config.yaml
qk_norm: false
init: "normal"
init_std_o: 0.0135
init_std_up: 0.0716
lr: 0.00339
warmup_steps: 200
decay_shape: "linear"
batch_tokens: 131072
doc_mask: false
Each number is 128 + 32 x the weight over its row's rms, rounded and kept within 0 to 255. Layers, rows and columns count from 0. Numbers have three digits each. The size before them is the row's rms in percent of the matrix's.

# layer 10 MLP down, 256x512, rms 0.14, rows 100-255, columns 384-447
099:128112076144147100152114121177132142164157091144131144170161130217141175141117162078085148144133151137114136107093113111193151091158133169120148119106126142100111190117112140165112146109094128
099:137156157127140074099141119123132170130121138049129133101141138152159101120133149173111081071196105119128131187077193146177156114134087143129133139129184143169061141146149111152139117148120179
101:085140088165175149107158137101133166131156119185167136092092133110173188190085109052159096158145124183088126146137183122140163123114123147175082079118176145155106065130066111129099123115137117
103:088131124133121142103129098124147077080146135082070142111140166116142125148105201108144148062065140133170096131106118097161139130161137124141092110159120095101107084118139173180164140097134130
098:131145132121095116135178071145110158137124099138139154143142138089155108078129089112108117160122140160152141121095097125130121168124103143155120108131131137089116062073104126139100136158141095
101:119113192104170148076200086071132148105122211067132133142100197128122032172119147113191075139185141064177135132110138172130117057113139160105061152127157141142118136168082135175129065128142131
099:096152087138105131116109159141157116133132163111115162128165151135164077099048184177045136126125127172151114103130134154119120121128126160134103151127140141149127149140101065184139137107147105
100:174093140116129136093105121107106113090157106115129125118150119120086140140084159125136194077101152171110155105106147123123152071139163139106107098147169205120117135064138149101180112122079116
100:118084130055100137158103084129138137161113141125121108098130122090117084053099114134119103161140135119105127245111081122101076077146151089155121167170166125090168116154144102103067092186206151
101:094132151120075121148087135110139106155109159124092110092118081095097101095159145138103166115127164145073130122133084115189103152116173144130141087198098086133112075070183142077182115125130073
097:190186119155115118131139078145127147092103139183086099088071117123186139094084099051173129123137105117143188121162131119161117160149157101119121122115225149170184104078163142100186088150164150
100:096155110090124069089197139200122116116168150102095121135141173150159125100103057095114174150104075115147155134210166151145115129149163173131110139169126146146138147099127055093124089135075128
095:116088119161179128117119030131089133115123110106073168101139092129104159132159148158132149151102137160129153100164157136159162071092131110127086120123136072138112146153096120181117118103075140
098:163168117123159117092210104105181119111168085110115155118112139082189146211100083116186130151146113164127107135053144189139148074180107108117116136155125111093106143155159073148115101132137113
093:045092112090106099183159143118118163187140137117140117111153165141087173125164120186137108126180059127128136121137110118138120157120113154130199149074112139107200136180134174122065168123156134
104:111158135116124097110120142145086136107145150176142137105070186129108069136134167165129121118134148100066153111127061111100159114094090095139083167087115111126096114095091160176100132097186103
098:140070131065109120166097097109123165135128153126114101132141136102108195172141110136063129053053196134145145158152114081107197105185109096116157134166139135132144079122120104082157194087105118
097:129100119157126126078184130103162132106185115108121091096142129110096145121154096101126153164134118127120102168142121093109127179109151207104101133077111096151093167207162176158131190137102135
095:166128084076103078087130100155082162102128109132078160181141086178127142100166154046106108176142133122135132177141108162151137146184077134107144163102087133130151084140131082134059112107122051
099:115101109214144145099111133130098123195128152169131133128138123110107150111137080081148147150157217147110113150116143108114187112124168137159165071166105118100109050077148136176060134143224067
100:128179062130137167099115156163092167115183132082111114098183129125134117102150090127090132174130081144090134092164149096124092097092121082100098154153150162131163137134132096112156104086117132
099:134156127121068142085105099140084138202084138108106125165127168132146189183121197082119031089026139101129086119149128112146121107101153093109156111147172101185103149166174066099085155150166154
102:154112073095170132163140073173096127176084083101163131127118097151121109103138113118110114110131082102042152134110147080150157153135162120126151119081118110102123105158110167136135140128143117
097:203133072146112119177180087156165167112163166140135156093092180224150136075110172109177124116119050118123143163117142148090147148135111161127162164137155073154166088150089168121170160125143126
099:102108069092134170145158108130179131157135116114147136143140095144087109116123117122180132137110137105192151102173141154094089097174110106057143132080086123128130124114071094141099149150151131
100:140146137110157121172130179105200144120106139129166166112145136120162153108128164139091054133141200121145155115129103079079117077123164174100092124167148164136113147120138132179166099163099099
104:121124061084130151175172118136108176147130139127087138142170112087050130152121091185129113156106141091134134078100159065193107152136078097143158162097176130167095068130071139121209122123139104
101:130120119181166158181111143123106087109100090127157135113108115142065169150096152115097039108135165156060141109091209151153163085164097138162145151086135106077110122120158134094155145146130133
105:147101108132080165174122142149125215136130169181134167150184184090166162141099111120089113117099188153125115125166109169183160171169105080156124108124138121131111121091159164164127097101104123
096:112107082146130127125106077122125092150148067061131079159134118062130109093131113093175104125155121170126136172112097085122145065139111115132134119175130091140098143098132116167141165115111123
096:142130100149148148148168168105104094130158109100114134174140121131125152174121160078084188156155122111096135137133160009100090070066139135124143141045122141140176129160193036123087148112113113
095:157100133147143145054101164141136088100165141172164134146140178126133144081142123151130101113123096053091085162084078161123189095098134144100186218127131187131083182137070177127162128164102178
100:157164107148122124122200135108163068135115101113108085125160131161188149148081134108174107066091111216157192157174143138161117094125122155138135172094140122090134104176120152137057118136096129
096:107124080131124093179113117077150161089137093127113058076149189116131162035142131161105182109132141157059126141125106117137102167137126109204167120177195086176111102108023099142186092133142163
102:143125103178147125120135135133173170103144140076122111166148118149158063086159086149095065067155113113170163147092138152132100168156161126124173159139125178191093119144147121132153135093151100
110:096100167130162130116148105089120065102123123121099117065105080134052149123136179158166143118123117189085129191035084060136098111087179093140085121170139108121055112133110095107190084147156108
095:148168123139135133136133104135191121161153084161092119133181130131105089152132131118175098138176196124104143130192189121136110096174083096094133096112122143127117058147075171136062074121124116
096:129115063174157111174121175220169145113132148128118160143161126106147153165126103060114094085189109092171140120119124118138118059136127186103155132088121162148121111157116110083134136090116164
104:163153136100129146125113142160145100150081111137119108109139121074126112175110130173153117162104179120099119115170112157144159085100123101181138143155125111110181111192125124066110128142138195
095:181106114104157157049153152144066106086114102125198147125058161098133151149088057129162124089071092113106114152117095048092113098169115166127171114116128101175119165161098120097111168115141162
095:138159109144092157156172147169124118150094126153134124053132087168148151205093117102102084118122159109158126135120148101106148116175180134115128169119129173139097184124149114147166135172136117
103:132102171118081081155097173085118091164096193124139136153046145120137108101155132142169127070168114110166148119089123151098125096140064158129093124099122099112064071111174082140084067111070109
096:130160167060203136132130137092110141170135172115115106114119164156131060065153136156104113121112114098167188141158105165183106065119109120122104116146082160102146164159157189134137176133113097
104:105190190158158146095128155208123131134150107143165123103119119126125113152135190128144117126094086110125150121078163059183143129049129119134145130210173132129176130125134152147115108110127074
095:125159115096152195128188183088118123116143122094086096165148105144119142141115096134135141111129134122124100108115119117103110059141142148152182115108130139100065097157109130102102103131125132
098:083156132154128151169128082147115095112184064226078140166080062074115181150129119069164125125186136121167114110076080126164107079095141117088117117184108109101120140197095115169139123126171095
096:101160143121140078087095143131148146080128174096148154147171121118102108127151142129082157159105146106133144137113176111151163129107139059167171108101141120148184117108089131156085111149139120
095:110136058076141100127112084105179145180107129120076065107186145120099139149124076121123132127093090110174154143182130151124128133178097120169160105101139166158184097184139090124113111112168105
099:081110054165157072089165101144124127164126041144100131077149065167076098110102169148116114163097102123120127075135198117131102133169186095084095100152131167148084158134104086129136182088121153
101:128079111144150093120084087179134118107151073146093113108100183139123170137145165100184128112115098113182146175089089145175163137172132149076141144175118162183120141087139158125184112163086067
097:083145162121158132143141109129158147085168178103103140124110079136135131141106155129121129138107143073139155168171170085143149088160078100183129209089118106153129158227172103174163205133085120
098:128073128138154107119076162141151137134097112162151131114058114154153094150137139133081132119129136104128164152094150167127128190151125122122113138157078141130129115117122136178119129170123130
099:106119168149160104176177066131182099090108168068170120142139129121137152111110121072110149056103083087166100167105058171102050108191126129116126114114091106112097074146087157046145169078104109
094:155177159083129125155157169106125152143134142109094178141089143193147085182116177175171136102135132167138072046132133136186127150080104118102130110083136122172171090099164195091105070162142148
097:145189108156124086101218077093050103110159133055116158190148174111143150099127130070129130068173191119117119117098112143185143118162142155128153125155085066070149139114169119091145153118205106
096:114086142132155069144169123140152092078119085080110167082158217140112120140071117124181153136190136165146167091103132126162119135117109100141129099159107050157091158141093135093142044117173119
103:126079128184164159158143136119077161076186126160150134106157099084113151102068097118122142128126116141130129136066103120102043118127099148103167148149180076079105077121116099177165172127170128
106:120128138116112130130119108156150092117108173088162112122122127159116121143135143155127127113155084149144115134069173186099120142189178162154136114085142133136156139130155116076189095098042133
095:208127135134161113127124095119125191137129163186140116132082128118153142128053136134163137136094163157170164140196105109135196089104173106139113178079085130102116118144107125101081081156123119
103:098208086090101040122169105105090151153029128093097121124121152176147107162166118124132088146079120117147122127131113134144048123139108154103082149112150099175161144124070140176064113161151186
099:194137153061128117085133124127165146097107140169137106147120077068120109155159163083133109090129101096126070139088108137121129158128129124138149086136140107179142108112091080142133158135098140
100:125109122173072130120107178083088136158112117182084111176127163107107156149120159161171119115066154130140141127081130127123147107154084143141102142122104098111064110139115132107110075113085114
102:133129124099181199118174079182110145102115128146143141143067126113131106141089142111155123181158121087152171167190145142112190126146213113113090117128134108115143102131188038117096142073137106
100:107193151112129149153128162158102158083088123122114117088207081145114150078128167080123049136149154059120104118148115218134146142093135129117166112079142169157114131154151120142169168181130125
099:119136124081121097138046116113167130135097162145144146158075206168058069118102094155156094100075172044179083142113140162098134123158106101149153134159175118095111152127143135095164129173172095
104:076162200136115098143065189092111100118147115179133116135056079133088124107090152105172147131170107084186120116149171199139138163074119097155130125161151041146136168128178169105117136118142142
098:124168088108129146126156189069147144145085092114084202162129162143145123111142124133127149153099110144187130101162132121095168097133111108134143157168168068132120128171148075166071117139151144
097:181116154140179148113156098131126175150093126207160159157163159158122114137166208145104156159093145125098169179182116112105160156114136168100116062100149119169147105131162082142133070095149137
103:110161121117172073092149095172090131117074082117155193091118106096109112132108121149159140137145131159134131053119072159175096146104158128126100153170118100118106134068139134126117127073151101
099:121140143157147156127139120166090117131134120065129108146141116138135081117109127175160141099158136096114141139175134147097134113103122136053112123089072092157079133168153060156105174179164095
096:108115163074079146163186157152157134124132177137176168067123157136130102093154119154147170088103081155131137119158126107080105085087148138115138099106109106170137213129126144158179190127119144
093:144142095110139149079129086125165159110113097120166133192174099117113135145131163125124111133082055148148109118108166076113137156069153154128161123166106143126139104121092148048154165165121123
103:181099097128120125089190146073193062100126134135148108113108123158118102132100117182133129147128168151142133113164135132103117127132112046104186078154061143139118087114122065170134100111169146
094:188152093132086097118168151114135137111078133127130112111129151154132165134178173139122092066136126092180135161099151140112052141124168098179083103118101166114116174114109175136138150150111113
101:164176120174139149124133133164119088061181116123089141145153161165144125206074134193073080120055127140137084136110099176103117145130134146090154120109117140179141134123143142075134083128054189
096:112108136169126150113131151147126141159111147093114144160110145166130169143204109122161161148133106109208135153101125121147100144110122052155144147130134093129085114063081143147124166139079099
104:147088120089161150146209141118184086120110105156144050129131131102144167049085062097126148109099147184148144156145166135120127089135139083180114119173112176172137039117170145109085125083137150
092:119151108147132133102092125132153151163190158123117083144105165155147168110112095136142157059155131127146122106139163121086055165112166138109164169097083112088133135173130114140130146084114102
093:079165153114132101116217109122186109144145193174150115129126181103147107111136151164159116146118121148142127100150142086109202119134125110150091143102121063105105099136164124157135201141124140
104:105149125143122120090133107089102144093130154166082087129093115128198099145128118112132070090139157156117128145195078148086126120196162153132094134122117149154143089139115112109131140125128123
094:137118106110127145144131070162160160116058114148180152162125106171113113125136091210096149170134083105177130087155140096085176096139086116112072054092154092069094184177129121168154144130071168
097:156127060126125130124085092146158160084137153134131115108138100078138122152067102126126082141091085102109143110110217076051060148087109072132160125113083186115141086145057130150138124148119168
097:134161155132134087121160105103053174059143122067114103125104127112155171114129152155132133143144160164133107142093084151127141112140092125119160139154129127086127143143136158103094124144239091
096:147124119127154144105102110097116093171123098132103170116151183186124064101134065142133107133149097109178177156090126120187133169105127154121162108117084101157107177145134124107191088148159077
101:056039113093147116161117089114130150153141121133176113145092149069155127174106129095128194081119117141100092212148158180134107161138107065134182133124119110100108132111122159105060153100095152
107:105080111116137109160156098129116118113060171184113123121128121093095178153155058146117138131153168104120101096138092143144155133177087177120180110200138177153090128122141165111088116159162132
098:074156087129219107110148149122128118132142103084150169102119084138091124193134132064144141104161106150092117154160118108138130147168138134074097136128189109100132155167149186117123094082152161
105:177123159104073090141172149123069143196091168156139148149139129073117118115157133144143115102070198121137140135035194096108105145161121169122070065155140150144120093058133133155117111163101118
103:178099120124097158153173162147104123170122110174126124101127153128042130152184089183148182147077166184129109093114132131126108112126123133160149140169169106150139110136100103128142126125157156
096:112148128159151161135162173120128129111081073127094077177141136171135158131182108119145153184129105175164147078168141123115095180062124154142114123052105078172103120175105076171153124154162102
101:129222059068158151115124168169124103087090138103107107144153155108121093105133122119165109158102111155131104100160159090142142151197182128160174116137119114112124101096108085099117053129141127
103:114141150119091161130139135112103200122128085134102114177051161187124109087152166137152115081142108151160109120141084173077097132118094086163107122177163097153170091120139091140108178136170135
100:145165186128129144146156102205164089057175116089097098175108113109110154132147157125124101079160120034096092104139134136099186117086079142084120051194075129113096121092104142085102119162107069
102:110094121125126090093148114108135105090124138093170135101122133105141116193096146167149145099117144083102119158156085205114137103150140077119146071084157080091096141133128140122161086123177106
100:108118067151128149088105083160094118116168108119150104072130159211094176096128125104164136153100138102091107116141150095114149180155138219145134070115138114119113117135077046129115161159123142
111:133087147137146140134082099140143111089163145170170121137092128149157106120089121156104117069148141118143114106131131106156151166185115158148136157127055129194168135156115136147208119109143147
102:126122106154144119134145112147141134139135128122148125173109088159167125157086134164152136150185121133158099104146119147164126051132144149137108116141065149153104157140145128127120212154098093
101:079137125118125127090161009138147127155103110142115125145123183150165132132099107094125163126145179085128156129128142063110116106169214124159151112122159186080079070141153046185135125100106169
107:136189115141139068097104135121132099141124130122117127111166118099157148107128125078110115160181159131100094149195162105129123120138145101115125089152157186202089093141148115127107119165109117
091:142121176060212114108093165141136070163100136179105107131149123143130130141105080128142136056124123177120126107135113118143109140146113159143136123063103110108185092101145138118145154152102193
104:154139161145114043109170087082120125118138097133087154167064170104136122100133157099112118139113198149122126168121112079123169127113090222139119131120119131131128183075103021094127108130081126
097:156052125138142088171115124117126187155098121121189181137139116070203124154054141148131154124140155150123212131189181175107158144140132144068151138133096111118067124086201150145203143146228134
100:195077108101136172113100179102137236112098145130154120069107066145096080125118181121139157131073139158143113109125132150162097093191115075101156138138139076144182098157087117112141174118165116
090:167144144130099090118109145089083120136131079116097159171171094079119155152114135165133115103152149112157147152098141134150131122204118160192180140114162150127145154187176145111152128094124113
102:120158086105090148071187111197135131066117102101153122116094141190102124139116142114101151109174136093142080151161173078076098130115132125145163145074166151164166128122128113156129149169121140
098:144142117115131087076066112099091163134103135121126094072135146109131117152156188096105138127128186127123151084188140092155159172130162130095094090092092130107141159115150077147077171112128103
093:095092102091135129137144181159130090112118116092168148128158158124157185119145126170128135096141165159079122148051124132178171202147092082101166082149181116088101149142121057102157133072136126
105:090134142101141167107095083224126106074084140111134107141146149111110140139115131133110093104174134093116162075151181151130132090137077086124143121151145103124137134114071069099179110089191171
098:140172217134091139184154126117135087145146098169148143131202112100164200132094151121114105125112120133081132101132186188154114120147156120202128132145147078108167140147128154127191179088087103
101:104107171126139109096083122111138161144107145138114109218173161076129181150108146106193139075134146101133088122117116152159136128151144110120060107150117056094156112155156155193104092111088086
099:147142159083180106170099095094115109113102143114143150087184154169167140110105058117101081099131136142107122205109121115103114132150085101138154123136165187149095136113048175093087157101210132
095:076099133146149113102148135112185158140112152161083144131158131112069088139151156073140118115070102132093145067140055082119166165130079108101124184180107192127104108082152122122166122168137086
096:138132100116201075161137131089103228145063135117077113113209140074051100134143112168144138147093095148124115107108148138166126161081095137146098121144165117185117078058116150149087147152082155
103:159125128170148067170118125168177161085125145139120134216084119173131086174099148094149140116166103168152097135164121139160128108173131086164124130142145068157084121082228093102145106144117127
098:087152121148116093180097136090082139139134149174129132169118154121143139063127104101079129165119050078087158140135130108138124191188128141075187114106104155096162101119126178103142190143108114
098:148095106035047137129109075133086122133153129159063110090107240115149132058135096112145083185105132120150128088100106153072172167114110149147105132087118105081173143125143147110114109141096175
099:085053147124102120119141172151148065119134138081151129121136165162138159076133172194099158160080126162099194155116122137122103104097124082115166122147069154204110186163120132081163077156139102
098:128231137164152111106129139132127138165097123143101148140188122164138074150116103151108074100102125118127109118148196055116131112065137128154143201158188135122098130178134157105139121164179184
106:106136087161138136120156114122129130150107146165165059131104136181138137115090132084126178157111184194071103130103149117098147130143114170137107120169100135135102159118130108203109152167130133
106:136109158148140160106081125164134122142080073115130138164056106107113142201170121108152098142169135136082142174141116147110098103123091111126123120185122126132090153105157163078127146120137121
100:154202116060091115118154183149074161129093085129181129165139107178140147127137112143146168110130110141103073134126137062128123129151111139136126140159126167110219164080114152078105182161100087
101:058107121178079105118061115122166124144054136163098131124146118108138138181206128134079102146094158132114089124143090173079114140146135048136125132118117142066123135123124147131111109136091177
098:157119144132130096077122145168131092140117122101132085091098097101152133124064117138191099133088100139096164061161127174121147082120119113146076103137143155112082124118166095101085074106143098
109:127150144171165122167116173100116091161186162137087115124127080119111122125157078162123119117146140065096126159120125119123117183176107074139159102144153112176075152111136100144138157122105109
093:160050136153121104156102095181188084131109104101086150109154155102134137146113193155136178141173151128103204081141105024162090119135132152160062119092108166118151146152118151126147131133132119
096:184136142122120120102149089142115137118116150150230137075123092110137093169131125126133130158042157096134116127135118126174155113116096105113088080118168152113161127146177118063130167095108115
103:122114094159136156146092138159144099116126174193154147181154120072119155138166084142162093103147116125086124142110145152114138096143163117098163086157100098155111146089114090099143094095085147
104:102123178128124145108158161124091143059136072140136129123156096128067154110119151129129097101151192055166125174143060155138096091142112121132145141110138101094148106129061143094127128134131156
104:125137144147109148094143132172080153155131091074117118128119125123087069153109176106077171162088114133105123178089116126177128147138106143118068127098162116043118123188136143085125077177132162
097:080133102102097179121103131168141171152078171184175172141113099123153161135180112109100139149118075143175098154082116076184084110099144060120177120085146166152083080155112160118179094163158116
105:081119076111112139128146099115170145165141157162152124156150118131151123114095177115145032104169095151119066117125152141143099149144177187087172163147158112097129140129104166061108162152176162
104:110088111131136122173195149091103144105136053136110136151101158092108085118105137116143095126158133153135111072095120135112123143151098143125101144114189166120125131116144173114111184078104189
103:171116053135086080104138135138159178117169109129158123092146192133097109101165116126148090152073177153158081110131106157070121071068145098123166111089154153085116197140142153077125114122121159
098:102153116103115143170137074100151100111146157042144161067118102145141092125130084095092124153123155147126092108161135082147208118097165111135133159109158098141153088111081094132123038152144098
096:137138115119138112111136182150096035125141134143076099145048142151099134125075158176138158095103057103144072199091151127090165107069145135116176105143104085107121121176114131151125073063081104
102:181104080209135104134117147173128147140105114117114103120122127120113108192132147137150194183115117165159176083140122158134094141052148136139127147158079125068149134111101107144080104118073145
104:210133159084162141116137105099137174092093136089116155122032157186063152161101163130184167072131072117127137098114083164105133106101134087185105189122154114182070122151086158151114097083142170
096:087084198060152134122097132128120056146140125172171137127198088139119064100142088165126146093143141135111161116172026121148077099145124117080220098116106105209112120168139151102118168150136135
105:150105118105131088101149159145115093136178152122145147153132096121186100115164162173108149068107095142099120143112109127186173090067156152119112156173202189104158108135151137124140116152100181
097:092086166119158085114164145097137081099129128113095126148117145095072147161125094128117196142141188172073069109085081124142120129180108137148132133142098140090150125130097124135085109120068185
103:142144117057106180147141156150166171108029167128113108138095144143089170108162126113140100081103159107125157096058114147137124132132182094076118145132113145147148120148103100154105107202112116
100:117053168059124081155142084128137154094095118127145099087062068144148096080124154184045137129114104157107114121154117136127101119152208127158071146145143144071091079131152183157195110193174120
100:119089095146138164149111178185126130154142141130144122065135088107078157140166148097130138159204074053103184160135170106192157121163159137159095138145144148127131105098108149097068157091133141
096:160180113127107150083142151102151162144125100160134140125120143075120077158134139102178136140102134119164148096109194166120134103164111106114130151135132122126197167092104115076144050185130130
100:167108135160121110095145196129125124174163134075109141112123127123160149136155135125142148090129097058130166067140127122162152117136146166197107130095170039120103149129102228123126153114165178
097:133075105092195142122144109060091092154093087067087095144133110162153125118146179182055163108147145161170152099175158122107097145162144046101090126110110137202138169145125148203075098080133131
096:200150107182087155101120120168124166117120152173102087113107121092134071114120168132083141142064096152137113133147089109080098145138135073113170118155038170156102069119119098138108133180137128
098:238169161170103127146152159151093126136146179138114124146108072140105132145075087076133133138193109088116120167085176155160106127101136138083119136150143161133127116147140151208182138146117150
094:211098157120153137119114104130116160161167093146139196141147123166100112156134095125112117135172135113092099144150102169150146141092094093145175154120169171150163114132161189181149092127112195
097:138124128101127107132159103140155085100148125156161124082121128112152107113124126148136076097129114107149082083146079136106101088093091112136148159083120049189166093183165104151151153099130107
103:147185126133158154173178073064105144083190137177119127141103134145136124132099171132099125112061141130149067167112200129148084157139118165144085165121122143086049105133145082099149103102104145
099:211098106074101181123093091114100149102137095124118202112110119117071151165165138124192107127189112117143131148072123115075152155112076148138137164089116142189175171114242068179139185085111142
102:093124149165144181121105066134147073086146147159063089135132160175139123146161124136097180117150159108126195114051115176127115185179105145126120109177172104112092127172108152156040159110093106
103:137094114125140142112067135074095158152155116137124075129099129190094148143185140082176127112101156127158086149108131153147075084142129104147147187134105146112075139046056097197076134190098098
101:118146096108104153148107198095094115175052079139165099169119156139110194124104117108141152126145136097113184136148086137128153110140067167078071177176159111137138128098100126106087089075179123
093:125134159095152079195106104113112079155170046106089111106151098156095113136166090125150102211092138081093156112127138162124107140160146125113066128156111080116115115129152141034134154111074156